config.yaml
head_dim: 64
beta1: 0.95
lr_head: 0.00658
Each number is 50 + 15 x the weight over its row's rms, rounded and kept within 0 to 99. Layers, rows and columns count from 0. The size before them is the row's rms in percent of the matrix's.

# layer 8 MLP up, 320x128, rms 0.115, rows 40-58, columns 0-127
096:73 58 47 68 48 46 43 38 40 53 56 33 76 24 76 62 41 75 53 70 64 66 49 36 48 27 52 40 26 61 61 36 51 59 47 27 09 56 25 31 68 79 48 66 73 66 61 37 61 32 50 48 53 33 47 54 40 31 53 38 55 22 44 20 45 75 53 24 48 37 43 63 31 52 60 54 45 36 59 41 57 21 68 51 46 66 40 61 44 40 74 29 44 20 39 47 51 45 26 58 43 56 52 46 64 35 36 56 40 67 67 43 91 30 54 35 57 50 57 57 39 27 67 49 38 39 43 29
104:53 15 29 59 51 37 54 54 45 43 28 64 68 36 29 74 48 46 24 47 23 44 49 67 54 57 46 49 81 29 51 32 62 47 75 56 78 49 72 56 46 35 54 65 33 78 79 68 39 50 44 65 22 38 38 52 52 47 26 72 33 36 83 57 57 53 55 54 51 46 64 61 63 80 35 39 37 49 50 34 47 53 32 74 51 24 58 56 53 24 39 43 38 43 70 55 37 58 65 61 76 42 60 29 38 68 64 61 55 32 54 24 49 65 54 78 39 38 39 53 41 73 43 48 52 52 21 50
102:41 51 23 28 47 55 64 54 54 78 80 45 60 57 65 47 45 60 50 73 75 67 41 50 50 42 78 40 21 78 63 79 76 47 43 51 88 58 35 63 52 49 44 53 80 42 46 46 37 54 63 71 41 51 50 64 55 18 69 36 71 64 53 49 61 57 80 69 60 67 38 47 49 33 62 48 51 29 63 50 49 92 43 33 45 53 72 55 44 56 48 30 52 43 61 46 37 46 30 37 69 44 45 58 51 36 76 78 45 49 39 21 61 64 64 50 55 60 63 69 30 66 53 66 38 30 44 46
092:67 74 84 66 28 58 37 46 36 51 42 50 56 44 50 37 77 19 62 13 49 53 70 33 33 36 69 49 41 33 39 47 51 62 52 31 52 44 79 53 39 34 65 53 49 47 60 59 53 50 30 45 74 42 76 62 50 20 52 19 49 54 84 45 63 58 39 55 51 26 53 41 34 29 39 39 58 43 75 73 38 18 61 50 50 47 36 40 59 43 79 62 68 48 65 47 38 74 54 51 22 44 60 45 61 51 44 47 78 40 39 78 50 51 68 36 53 37 39 66 57 35 53 54 27 21 57 50
105:61 57 61 52 24 62 39 33 67 57 34 61 60 47 32 54 33 28 48 48 40 66 57 43 41 36 45 48 54 52 96 47 28 43 65 42 55 58 60 45 53 65 61 45 54 54 53 25 50 50 40 56 60 50 83 32 48 51 34 53 52 37 39 28 61 59 50 66 46 97 43 43 76 60 56 41 53 67 90 40 34 71 56 58 43 33 86 58 32 55 57 36 69 48 55 36 79 75 56 66 63 48 49 30 46 66 44 41 61 54 69 34 75 58 53 29 21 56 32 30 53 24 25 50 60 44 75 44
100:30 70 39 39 55 66 59 40 58 43 47 67 72 41 67 42 47 56 41 44 29 21 68 36 41 31 71 39 62 54 74 43 57 48 63 26 61 24 37 42 59 31 52 48 18 35 48 24 19 50 56 46 59 64 27 55 54 38 55 49 57 44 47 63 54 65 56 59 33 40 34 08 59 33 30 69 48 43 28 42 61 62 46 39 65 60 68 50 56 68 62 40 42 51 66 36 61 45 34 59 85 40 47 58 28 55 52 58 35 78 25 29 42 74 69 45 46 60 29 71 20 73 62 48 34 51 32 63
103:69 28 67 59 39 53 61 60 43 53 68 44 64 76 39 40 43 19 26 46 57 36 67 42 57 50 63 82 56 53 66 53 42 35 34 44 19 50 47 22 64 51 51 68 49 33 32 39 73 71 37 41 66 31 44 43 59 44 40 67 65 55 50 28 55 60 56 68 52 37 58 65 51 32 48 39 62 40 22 65 59 65 33 62 41 35 54 48 39 81 00 49 33 58 37 63 63 45 30 52 78 39 51 63 44 23 58 45 46 63 23 09 53 42 52 53 28 53 54 70 42 77 43 48 58 51 41 63
101:63 25 72 56 49 42 52 59 51 75 50 36 64 57 45 56 68 43 57 07 58 44 36 47 44 55 64 46 35 70 61 45 33 68 64 36 91 45 62 26 20 29 48 66 65 46 20 55 37 59 45 70 33 32 68 35 50 64 70 53 53 44 60 57 38 57 65 39 67 52 52 79 32 69 58 46 59 48 73 56 72 67 76 29 57 56 40 56 34 50 41 78 51 42 67 32 43 45 45 39 65 42 56 48 72 63 82 66 41 28 26 48 61 58 48 20 58 40 47 42 73 50 49 51 33 61 36 26
096:62 43 27 35 33 31 37 64 24 47 69 57 46 29 62 32 54 27 41 62 69 37 33 51 51 78 59 62 28 51 20 40 42 61 76 68 54 18 48 49 50 67 51 64 57 48 47 26 51 55 38 69 89 60 74 14 50 73 57 38 46 40 49 56 25 50 69 61 60 42 43 37 48 34 54 42 46 18 34 53 71 31 47 35 45 45 28 43 45 44 30 18 41 31 44 48 59 40 73 55 52 31 62 17 41 48 43 60 55 45 63 33 36 25 33 35 47 61 54 37 67 39 47 61 49 31 63 50
089:40 32 46 37 64 28 68 63 49 28 62 43 38 68 47 44 59 42 41 69 61 33 44 53 33 52 64 67 61 58 34 47 70 69 64 48 48 55 44 41 31 41 63 58 47 26 50 21 45 33 86 54 64 80 48 62 54 50 47 84 76 38 41 59 30 49 44 70 49 12 41 66 28 74 46 63 31 49 63 17 53 32 51 34 54 66 51 38 36 76 52 46 58 48 32 70 42 93 45 68 23 53 70 43 50 60 51 51 60 32 31 51 52 35 66 41 14 48 50 58 45 68 66 55 62 45 50 48
102:53 56 51 55 41 70 51 57 63 34 40 46 26 37 38 49 56 70 66 28 26 54 26 37 29 42 76 25 65 64 46 58 59 50 66 35 55 51 43 47 52 60 27 58 59 48 49 42 41 33 48 42 58 47 36 25 33 48 52 26 20 54 26 86 59 56 55 55 43 74 54 50 38 29 60 59 23 80 52 44 68 46 58 35 55 55 52 55 50 35 70 45 49 38 46 32 44 61 43 69 49 18 62 44 53 00 69 55 40 50 29 80 34 63 37 36 30 12 25 44 36 45 60 44 51 59 52 56
092:51 78 54 83 70 41 58 62 47 54 73 45 50 34 36 46 27 52 61 49 14 64 49 46 56 52 55 66 33 26 81 45 74 57 59 23 61 59 50 59 30 44 52 66 66 38 39 68 45 27 91 68 71 60 34 63 21 51 27 22 71 32 55 30 66 57 41 51 61 43 70 54 49 31 48 24 25 52 33 44 38 42 67 39 63 49 50 51 68 60 62 67 53 52 47 50 56 52 18 35 15 53 38 45 32 60 51 55 53 49 54 43 30 56 52 50 63 35 50 57 53 68 30 80 60 59 60 62
102:26 56 33 33 52 44 40 30 68 74 53 61 39 49 75 45 58 44 62 52 31 71 53 53 51 41 59 46 22 42 39 48 47 58 60 71 42 55 51 43 56 14 62 65 48 47 26 48 52 65 29 38 44 53 79 78 43 49 25 59 55 25 34 65 47 55 27 62 63 37 33 42 33 53 65 41 36 49 66 55 52 34 38 48 58 32 49 57 68 57 51 99 62 32 56 42 64 67 47 43 41 43 85 52 77 44 52 62 88 39 59 57 41 66 51 35 35 45 68 82 26 32 55 61 27 62 30 65
093:19 38 66 48 28 66 43 24 56 48 34 65 64 58 16 55 57 55 55 63 47 77 64 26 50 48 27 73 70 16 25 65 48 39 54 74 40 43 68 77 48 44 32 37 57 45 56 66 48 59 61 48 40 47 44 58 49 61 62 34 52 65 71 61 59 70 81 60 90 57 50 74 58 77 62 54 65 66 34 44 71 60 26 40 46 48 43 43 48 53 29 72 46 56 45 34 43 59 62 32 55 37 56 33 46 43 44 69 56 49 62 30 38 42 42 57 47 50 64 33 44 55 30 37 77 84 71 63
107:37 49 40 65 56 43 40 64 51 49 63 57 21 45 56 73 32 30 53 57 56 50 63 44 74 37 62 42 58 66 45 48 42 39 58 21 56 63 60 73 52 36 56 33 58 57 78 51 72 65 60 43 65 82 46 63 41 48 70 61 19 50 49 38 61 56 43 33 46 27 55 75 46 44 25 45 44 75 50 25 51 27 14 52 23 41 38 61 61 39 36 64 26 33 60 22 31 26 34 63 67 57 46 69 58 48 60 74 66 36 42 58 49 61 55 79 58 56 50 31 39 63 28 44 79 53 32 74
101:61 54 44 39 50 63 11 17 48 36 53 46 59 71 58 34 41 30 59 49 24 30 50 32 59 27 49 85 41 36 40 52 44 40 38 60 69 66 40 57 48 45 50 38 65 32 61 57 47 43 70 29 47 34 86 53 76 28 71 59 29 38 50 55 44 47 23 32 66 53 34 38 46 56 45 46 56 58 30 34 58 36 60 59 52 58 46 47 42 44 59 44 12 47 47 67 37 48 57 63 42 50 33 54 34 63 40 42 12 49 40 41 80 73 30 20 29 44 70 37 55 55 68 60 56 40 22 31
101:27 76 53 57 46 67 50 34 60 46 55 51 65 57 27 47 39 61 70 86 56 44 75 44 19 41 50 57 39 39 47 37 41 41 48 37 70 33 58 61 58 42 24 58 58 02 56 65 61 42 60 44 50 46 35 74 43 14 55 67 47 51 43 49 59 50 69 44 40 63 38 47 44 53 34 61 63 60 33 43 60 55 36 43 65 39 64 21 59 28 65 33 34 40 56 81 57 26 38 53 88 47 47 42 39 57 53 45 36 57 34 33 27 43 38 23 31 30 73 26 34 50 64 66 56 56 68 68
103:55 24 42 51 36 54 80 45 23 26 53 65 61 35 26 41 67 50 52 48 51 65 56 55 64 46 55 44 32 60 66 78 59 26 53 65 30 49 69 35 61 84 67 64 38 83 52 43 53 48 58 30 37 37 42 21 56 38 44 29 55 47 60 49 43 40 45 40 63 75 55 66 33 66 60 54 71 30 37 55 41 49 46 38 35 42 71 51 55 84 33 64 69 63 57 53 27 71 49 58 69 63 45 53 38 48 36 91 38 51 32 66 73 48 51 62 17 29 23 59 41 51 53 37 33 41 52 67
101:37 21 52 50 39 63 42 54 51 70 46 54 50 55 62 62 83 53 54 49 60 65 44 63 97 45 24 52 51 30 55 58 34 36 28 56 71 54 43 59 29 40 44 63 20 51 58 48 28 55 32 57 66 60 53 58 42 54 42 55 63 44 53 49 57 76 65 59 84 50 47 23 17 55 28 22 36 35 71 39 33 25 71 44 61 54 40 61 54 26 64 67 60 34 41 69 31 56 34 58 75 56 45 25 55 53 47 46 46 46 29 56 69 71 40 61 37 61 71 14 47 52 48 44 42 22 45 54
# layer 8 MLP down (transposed), 320x128, rms 0.106, rows 40-57, columns 0-127
098:37 18 42 36 57 55 49 20 42 56 44 45 65 46 51 55 37 45 80 45 63 62 41 44 43 25 74 60 40 83 54 51 48 57 78 55 41 48 56 49 70 52 51 77 49 28 46 30 43 68 61 60 44 55 55 59 48 61 50 81 33 29 22 54 43 47 60 30 61 25 29 44 58 71 37 58 22 26 53 69 52 57 59 57 58 55 33 57 38 21 45 55 64 75 60 26 73 13 66 55 65 53 62 49 34 64 58 49 38 29 56 69 44 20 33 35 41 67 22 39 42 45 60 65 43 74 42 57
100:44 51 71 78 51 37 47 41 44 37 83 22 44 52 24 46 38 65 45 73 68 82 54 59 79 57 37 46 46 58 57 47 28 62 67 32 52 59 38 58 39 69 63 42 63 68 57 70 88 32 22 54 57 40 48 64 65 67 77 45 52 56 28 80 45 54 21 63 56 45 35 23 49 41 46 52 53 53 62 75 20 40 54 28 48 44 59 41 57 32 45 65 54 47 52 67 54 32 50 39 51 58 39 48 31 48 27 55 83 53 48 77 62 41 37 31 70 64 61 42 53 52 43 73 55 22 63 48
105:46 38 38 34 22 58 50 28 58 56 62 76 56 78 46 57 33 43 33 62 42 67 83 56 30 52 37 52 66 46 50 36 43 39 15 52 15 31 28 52 39 57 43 41 51 78 54 13 27 65 44 18 53 57 60 52 50 52 39 36 22 52 28 77 36 41 60 52 66 56 73 61 71 49 64 55 42 34 45 39 72 42 30 67 49 58 63 30 43 69 52 75 48 30 62 55 40 42 49 51 23 52 41 49 52 50 28 44 40 62 28 37 49 35 50 12 56 54 64 73 49 62 56 70 36 46 44 45
090:61 65 72 22 87 58 45 78 47 53 38 33 69 40 76 38 32 55 55 45 71 63 41 67 45 25 43 31 69 37 70 69 52 37 54 46 31 40 61 52 48 49 23 56 34 45 63 56 40 44 54 43 49 66 46 59 52 51 30 45 68 43 85 57 68 31 41 43 45 54 47 69 38 65 40 67 70 58 70 35 67 64 66 40 44 72 48 61 56 68 77 58 38 64 13 68 40 63 62 87 56 56 53 32 62 41 12 55 35 49 48 54 40 45 32 48 73 41 56 39 57 45 29 30 27 46 46 53
099:54 38 67 65 38 59 61 36 59 32 51 46 41 75 38 47 49 41 63 51 43 58 42 21 65 50 30 18 56 37 62 43 79 58 25 39 45 40 33 39 81 57 44 53 51 41 65 52 51 50 52 72 71 61 39 53 67 20 52 33 48 47 55 19 53 55 80 59 79 77 53 73 42 56 78 55 44 45 46 47 52 43 34 72 40 47 79 44 50 21 80 27 63 42 20 38 24 59 47 54 41 51 61 25 36 35 42 43 22 51 21 47 53 55 38 52 62 64 43 34 63 65 73 38 50 37 68 61
099:44 54 54 59 34 74 33 34 69 47 46 36 50 71 61 79 33 31 52 54 59 54 66 43 47 26 49 57 63 41 98 38 58 52 55 19 39 48 54 43 50 56 50 70 29 25 67 60 45 37 97 58 72 38 43 60 31 61 39 61 45 59 67 77 45 65 51 59 22 62 36 44 51 35 44 36 70 41 33 49 54 77 50 26 44 56 61 69 43 88 72 36 55 47 49 41 56 43 42 73 57 28 70 63 54 78 56 63 43 64 30 56 46 40 30 53 46 53 74 47 63 55 40 20 52 49 55 53
105:55 64 55 27 65 69 53 47 47 63 53 57 45 45 77 75 72 66 69 74 48 47 54 64 24 50 55 57 57 45 51 59 57 60 49 77 59 54 58 59 31 50 75 46 55 53 50 44 25 39 19 43 37 34 32 35 75 36 72 62 57 44 36 70 47 29 45 52 42 70 49 53 65 30 37 47 61 65 54 45 29 53 56 59 46 46 71 37 82 15 44 32 84 45 27 55 86 75 25 37 47 46 61 65 48 46 55 54 57 53 61 59 63 86 53 50 33 17 53 61 52 73 46 52 38 70 49 22
101:30 53 50 47 66 74 54 22 50 43 15 59 69 65 36 51 61 53 28 58 75 49 39 49 31 62 35 58 52 38 43 64 52 62 43 28 56 58 36 58 61 67 41 57 69 65 32 59 50 26 57 40 74 32 58 82 25 67 39 62 64 73 55 27 49 55 49 42 50 67 23 35 63 59 36 26 38 41 64 67 67 20 62 71 59 68 59 53 53 34 50 45 53 24 79 48 42 69 58 54 48 58 29 35 49 52 57 45 59 51 34 51 38 55 60 37 45 40 72 95 50 70 53 75 18 64 49 57
098:69 65 25 53 59 44 39 43 50 17 69 58 59 59 67 21 45 34 40 37 69 49 82 28 50 62 50 73 45 41 66 33 46 03 58 60 41 36 17 20 60 29 36 70 73 37 51 57 48 43 60 27 17 78 37 34 52 72 56 45 52 53 59 67 52 50 63 23 52 45 34 44 46 35 52 32 49 53 50 59 59 56 53 69 49 34 54 48 32 08 56 39 39 57 60 54 44 50 92 39 55 45 51 59 56 51 59 41 64 30 30 49 52 65 53 29 54 40 67 51 47 43 43 43 54 35 67 57
093:82 36 29 49 39 51 31 31 21 52 63 74 52 44 66 58 44 71 52 48 54 72 66 65 63 53 46 49 48 44 39 34 53 79 32 43 39 37 44 39 75 54 25 33 47 12 51 18 30 73 56 43 80 68 88 57 51 54 40 54 43 64 34 60 43 38 39 60 24 39 40 50 61 57 47 71 38 64 46 49 35 49 53 55 48 53 33 37 26 39 61 44 55 61 34 53 21 20 41 48 64 75 86 49 53 52 21 67 46 63 60 51 30 74 44 50 47 38 57 77 47 55 63 53 46 56 53 40
107:46 57 59 73 58 56 56 54 51 30 27 59 60 62 70 76 55 44 74 39 66 33 48 84 44 47 65 52 36 57 73 77 59 58 58 62 41 52 67 35 68 47 59 65 59 70 42 48 40 45 36 61 43 58 63 49 66 50 57 43 65 31 64 60 40 42 42 84 35 37 54 65 74 86 50 53 47 52 68 34 39 31 13 43 42 58 63 49 32 11 67 48 62 61 44 53 52 63 79 77 44 50 23 69 51 68 39 53 78 49 52 41 50 37 43 90 43 55 51 50 24 28 30 30 60 65 51 55
095:54 43 48 62 40 43 47 32 51 55 46 21 45 50 46 60 43 29 40 82 56 59 56 39 42 48 59 60 51 44 39 82 67 38 42 28 47 45 54 49 59 72 65 56 42 82 40 72 51 43 41 51 52 36 47 76 37 49 83 76 72 40 66 76 38 46 60 44 57 55 64 76 99 54 43 57 35 37 50 18 27 55 66 67 74 44 50 54 64 23 47 48 62 31 34 63 56 35 28 57 80 62 41 50 28 44 54 50 74 62 39 63 56 76 50 49 53 65 41 42 59 40 70 80 41 78 42 56
102:27 64 73 54 21 38 32 53 39 52 63 47 41 49 55 56 42 46 35 66 32 46 46 50 61 67 57 46 67 61 53 28 46 69 60 44 57 69 33 68 53 50 38 50 44 55 45 60 66 87 63 35 70 53 45 29 46 57 69 54 39 79 56 49 73 44 69 36 74 54 12 36 72 51 57 55 62 20 45 79 55 68 72 57 33 59 46 77 43 27 05 44 47 62 35 37 56 68 62 71 48 67 42 56 43 53 45 35 54 43 87 51 53 63 33 29 53 54 16 42 55 65 64 50 53 62 71 43
097:50 57 28 96 43 70 87 27 41 56 44 54 25 66 88 56 56 55 41 34 49 54 53 78 44 53 53 37 35 60 58 48 63 97 35 72 54 32 65 64 59 36 47 33 43 38 49 47 68 46 10 54 40 67 70 39 38 52 36 59 54 27 58 52 49 54 38 51 46 67 44 57 58 40 41 50 47 50 51 55 42 57 34 43 81 28 37 37 47 44 69 57 39 67 61 37 61 72 73 59 41 49 60 41 41 23 39 64 34 16 46 48 58 54 60 39 56 25 44 69 61 41 56 48 30 28 54 43
108:49 57 48 79 19 57 71 38 49 20 34 76 57 46 36 45 32 52 31 64 43 45 74 23 60 70 53 72 52 72 50 62 39 50 66 68 47 66 25 87 57 55 57 34 47 45 39 59 33 34 68 37 32 72 52 53 34 59 76 82 37 52 55 44 64 65 61 48 46 40 23 45 50 52 54 60 45 58 35 35 33 37 08 54 52 81 50 66 68 65 63 52 41 49 41 25 33 30 56 67 70 71 48 44 44 49 55 81 77 52 41 61 46 50 47 59 53 46 75 47 38 52 46 32 38 66 50 50
101:55 45 69 27 39 47 54 44 35 31 33 44 46 86 59 54 73 38 67 75 41 72 34 69 42 73 46 75 49 43 57 75 33 38 71 51 38 51 61 34 55 27 42 82 56 64 33 63 71 54 52 13 57 45 39 48 78 54 68 45 38 66 36 43 61 21 80 35 40 37 44 62 48 50 54 35 32 49 57 67 36 33 51 48 24 56 49 54 44 48 43 38 47 42 66 34 63 37 54 68 72 41 69 55 44 59 57 43 38 39 36 29 48 65 20 76 77 57 35 59 29 56 38 51 76 26 55 59
096:57 64 43 65 95 32 38 59 66 58 68 52 49 45 58 82 53 25 70 69 68 51 33 21 38 40 68 49 67 51 74 49 48 29 60 34 57 52 34 53 62 71 34 42 18 51 62 66 53 25 30 45 31 72 38 44 33 35 42 24 70 60 34 29 18 45 36 41 59 63 41 45 58 76 40 51 27 39 42 62 59 53 63 48 61 44 58 45 45 45 74 32 41 57 56 59 64 60 75 68 46 69 52 55 60 41 26 47 21 51 38 14 46 45 50 53 52 46 50 54 44 57 62 47 51 51 46 11
105:49 63 50 59 37 41 49 49 55 81 75 27 46 34 54 51 87 57 75 48 58 69 55 53 30 65 67 32 54 58 55 31 67 45 69 50 51 52 58 55 39 19 36 57 54 69 44 48 54 12 70 51 67 60 60 55 55 70 35 58 53 46 64 25 71 49 52 48 58 56 30 69 45 57 35 68 19 29 57 79 75 66 51 74 07 38 43 63 49 63 59 56 42 58 53 92 51 54 51 54 49 71 44 38 48 69 47 51 53 71 50 60 29 19 28 58 42 39 56 59 52 70 56 47 76 41 57 52
# layer 8 MLP gate, 320x128, rms 0.117, rows 41-58, columns 0-127
101:51 46 72 63 49 63 44 42 23 62 70 57 58 67 21 61 57 49 45 56 77 52 45 25 51 54 35 50 54 80 68 49 22 53 35 61 30 77 69 51 56 63 42 52 74 37 41 40 46 34 70 54 26 38 49 63 28 46 79 28 51 54 35 52 53 34 62 52 58 30 26 47 59 53 59 41 57 63 81 47 52 22 69 46 47 45 36 68 39 56 62 44 68 38 53 54 47 36 69 38 48 21 28 45 45 48 40 52 72 27 27 82 41 42 22 44 68 69 70 22 53 39 38 47 48 19 47 69
113:68 54 31 50 40 37 47 58 16 29 43 70 50 39 46 57 42 41 83 35 57 65 44 59 58 53 47 45 34 57 50 49 68 44 41 47 45 37 26 41 50 32 34 73 41 56 44 54 63 53 44 51 44 23 58 44 50 53 34 53 52 39 77 48 33 28 55 38 54 78 42 42 49 57 32 36 62 40 34 51 31 00 40 38 47 60 44 46 14 41 55 50 53 45 56 33 44 42 63 45 32 61 85 73 27 84 28 50 62 47 48 76 35 15 59 35 43 20 37 55 39 42 60 41 59 35 33 31
093:35 23 73 56 69 63 55 20 52 49 38 29 44 69 56 48 32 59 47 40 35 68 44 43 75 50 37 15 38 62 53 50 59 50 62 50 58 52 18 39 49 67 60 39 20 22 56 27 49 67 28 56 61 46 17 49 65 42 45 41 38 31 48 39 54 35 49 48 49 47 48 63 70 43 37 43 87 67 76 42 47 68 84 49 73 52 56 68 43 66 53 47 55 77 31 61 52 45 43 41 58 42 55 71 54 41 60 68 15 58 44 47 80 50 62 37 55 70 68 26 65 49 34 43 29 30 54 46
098:64 72 83 44 56 40 76 34 65 47 36 47 50 48 49 81 48 40 56 55 45 76 49 44 51 25 39 66 49 63 80 54 22 49 78 56 30 80 70 51 52 55 46 54 59 72 44 61 68 42 50 62 05 43 52 50 54 49 66 44 78 58 44 37 68 60 39 60 37 49 49 64 55 65 42 63 48 50 44 24 50 51 33 38 29 08 60 57 49 55 44 72 69 16 47 42 37 46 26 54 48 41 59 26 68 35 41 37 41 53 36 33 79 54 50 30 73 45 67 28 41 52 62 52 51 36 64 65
098:41 45 66 55 45 66 35 55 61 82 60 38 51 72 67 58 36 39 42 48 59 66 51 35 69 56 52 45 69 26 60 34 57 59 57 42 41 41 54 56 46 66 55 40 56 52 66 47 87 38 53 49 39 38 26 35 44 48 64 76 41 43 38 43 44 24 39 29 69 58 60 68 40 58 51 00 41 73 38 62 37 54 30 37 31 25 55 38 21 43 43 49 55 45 78 46 50 52 65 60 48 28 90 52 53 48 28 38 53 62 41 67 47 37 40 55 55 36 83 25 71 41 37 58 35 61 63 87
104:42 57 46 51 31 72 41 33 56 59 25 41 76 69 42 51 65 38 27 67 46 46 96 37 58 27 38 40 49 59 80 32 49 21 48 14 49 21 58 38 56 59 19 74 36 26 17 52 56 52 49 57 55 42 34 42 51 34 46 49 36 35 61 60 53 53 54 51 44 43 58 60 55 63 57 38 23 52 41 57 65 61 19 35 37 54 49 44 51 49 28 58 57 57 55 42 28 23 93 52 50 55 50 57 36 29 49 42 58 22 49 31 41 43 51 51 48 47 45 55 40 72 48 35 16 38 37 62
096:37 22 41 36 41 66 71 54 39 39 86 52 32 60 55 51 48 52 37 68 43 38 76 74 47 71 54 72 62 56 67 40 23 51 58 40 46 37 48 63 30 78 59 42 45 36 25 52 38 49 52 37 58 40 37 47 77 59 65 51 51 38 51 34 52 54 60 61 81 41 56 70 35 53 27 12 47 36 80 41 46 31 46 58 41 19 46 44 51 50 41 60 34 62 34 15 61 59 58 51 37 37 67 24 13 41 63 14 55 41 52 56 57 41 36 49 36 62 60 39 51 48 60 25 56 29 33 56
094:64 51 48 22 09 15 46 64 64 42 45 62 35 33 46 40 54 46 54 59 30 33 60 46 37 44 52 44 54 70 56 61 58 79 26 31 55 52 70 76 71 44 50 51 63 57 58 72 41 39 72 36 57 63 70 64 39 45 55 59 52 19 65 57 65 52 34 22 52 62 42 30 60 27 25 61 32 23 56 30 63 42 50 47 42 67 53 29 50 20 58 36 40 44 42 21 56 39 47 52 84 53 49 62 43 57 76 47 46 37 52 38 55 47 40 70 48 65 71 36 68 46 55 46 31 87 65 46
100:50 33 66 11 86 38 80 67 58 55 26 37 70 71 27 45 60 29 44 58 50 70 51 51 44 56 72 50 48 47 47 45 47 53 59 56 52 60 41 22 41 55 50 71 56 54 63 66 46 45 83 62 43 59 33 75 61 21 60 50 47 40 41 57 44 36 68 39 86 40 60 52 42 62 26 42 33 40 45 25 66 33 48 48 56 50 72 47 78 70 47 45 54 33 43 69 55 45 50 69 45 70 31 45 39 69 71 19 67 28 47 37 54 25 39 57 21 40 49 53 61 56 63 57 45 32 38 78
101:36 53 31 45 65 79 50 65 31 31 31 23 51 75 92 56 59 67 31 53 35 53 23 34 87 42 36 54 32 33 68 42 68 46 46 63 26 60 45 42 56 42 63 32 35 55 52 52 16 64 52 29 48 52 65 57 69 55 39 30 57 39 65 53 69 58 37 33 44 33 51 32 46 66 56 55 39 74 36 48 19 55 56 44 49 55 71 42 48 39 38 33 47 50 18 56 25 61 43 73 32 54 39 46 37 78 51 34 58 52 52 24 68 42 51 54 76 44 42 57 39 63 52 38 69 26 53 62
091:51 48 30 31 82 57 46 60 54 42 12 66 60 45 63 56 43 72 57 28 79 41 56 53 36 57 66 55 60 54 53 41 31 41 50 58 26 30 45 63 65 71 50 31 66 59 43 58 45 71 50 83 56 64 44 34 44 62 45 61 48 39 60 62 56 68 83 50 53 50 79 52 43 49 43 54 39 85 43 62 71 67 40 54 44 41 41 63 47 38 23 49 47 50 58 33 45 51 95 52 78 65 45 37 61 54 36 62 53 47 48 65 38 42 18 45 48 61 60 64 38 33 62 60 46 07 69 82
104:66 57 39 44 47 52 38 53 52 41 57 57 46 59 66 51 60 51 22 64 59 46 62 44 14 67 47 46 60 65 50 16 51 72 59 29 28 53 61 28 59 65 69 64 09 34 38 45 43 29 65 49 59 65 19 47 49 64 44 26 68 50 47 51 49 48 66 45 35 67 64 46 55 58 55 62 19 33 31 54 64 56 70 37 22 28 24 16 44 50 30 43 38 47 40 76 39 38 59 40 51 25 46 30 56 29 72 46 31 37 69 57 49 24 45 37 51 59 50 53 64 69 32 41 59 51 82 67
098:32 65 45 43 60 51 54 39 72 92 42 52 46 65 68 63 34 66 51 78 60 57 58 63 69 42 42 42 64 54 72 35 40 57 39 42 51 41 42 24 43 67 33 59 25 75 47 55 37 54 46 60 72 54 57 42 16 61 58 61 51 33 41 38 50 30 37 49 34 48 54 35 59 27 67 37 37 63 63 44 57 58 40 71 50 26 74 36 44 47 63 38 78 40 39 49 52 70 48 56 53 25 31 72 61 29 45 21 48 39 26 73 20 58 40 76 35 36 43 27 89 45 43 37 53 66 43 42
092:56 48 36 38 47 60 40 74 49 36 26 40 41 59 37 56 63 33 44 66 58 34 41 49 62 70 43 52 37 67 69 58 47 37 61 51 24 61 57 50 47 45 41 33 48 55 46 55 45 49 61 31 33 28 63 57 60 54 53 47 58 38 39 70 66 78 68 25 53 67 17 54 69 84 34 37 83 65 61 42 61 41 28 70 15 36 71 59 47 53 67 41 21 33 56 30 47 68 33 52 50 80 80 29 75 72 45 60 50 26 80 45 74 43 59 29 59 72 61 59 51 63 55 45 37 44 58 46
102:41 44 59 65 25 36 49 71 33 18 38 73 53 44 44 42 63 40 43 30 45 49 59 54 40 82 43 49 28 40 76 40 41 58 39 52 12 32 68 50 62 45 69 50 71 52 48 47 36 44 56 61 53 35 49 41 39 63 76 26 79 66 58 52 56 36 59 52 19 65 45 77 35 65 36 45 27 53 46 52 82 27 50 57 40 37 55 33 38 47 23 33 40 28 41 20 43 59 36 59 35 41 38 49 66 55 18 42 54 24 55 12 45 23 69 35 49 53 48 37 44 63 58 61 38 48 54 44
100:65 37 59 28 70 75 36 34 33 54 29 66 56 66 76 47 60 51 49 04 36 53 45 61 60 45 58 63 66 43 68 44 34 43 56 80 42 49 47 44 37 50 41 58 37 86 30 72 46 45 46 51 33 49 26 28 42 54 49 59 35 51 37 52 54 53 80 76 59 66 63 53 46 39 52 63 19 42 77 64 38 34 44 25 31 57 46 60 21 46 39 35 83 48 60 60 62 61 77 29 53 44 46 52 51 74 20 76 35 22 65 41 50 62 33 49 48 51 33 56 68 50 57 55 46 38 52 57
098:38 50 77 42 46 30 54 44 48 69 55 38 47 41 50 82 62 27 60 52 48 24 65 51 44 34 44 48 50 60 57 37 45 44 62 48 70 52 49 39 51 57 70 43 51 40 44 45 81 81 30 23 60 44 60 64 62 43 35 70 60 46 41 52 61 70 74 76 50 77 56 52 54 71 72 69 63 49 48 61 61 61 36 31 58 48 23 44 51 66 38 58 62 53 52 38 86 32 86 40 23 56 76 75 65 35 42 53 37 78 37 34 46 54 43 52 73 78 75 74 53 51 53 51 63 20 45 33
097:46 52 42 43 37 60 49 20 52 30 62 56 32 49 40 50 49 43 51 30 58 81 38 73 58 59 44 50 52 34 45 49 77 61 73 65 49 54 34 20 31 36 45 19 42 82 27 44 55 92 54 33 67 75 60 31 54 47 53 39 60 46 43 51 29 68 32 40 58 42 71 47 51 63 47 39 42 51 72 62 52 33 49 65 54 48 50 23 42 78 80 59 29 63 48 63 89 52 56 72 53 57 60 62 44 85 32 60 52 46 29 62 36 29 38 38 29 57 77 44 50 44 50 30 43 37 45 49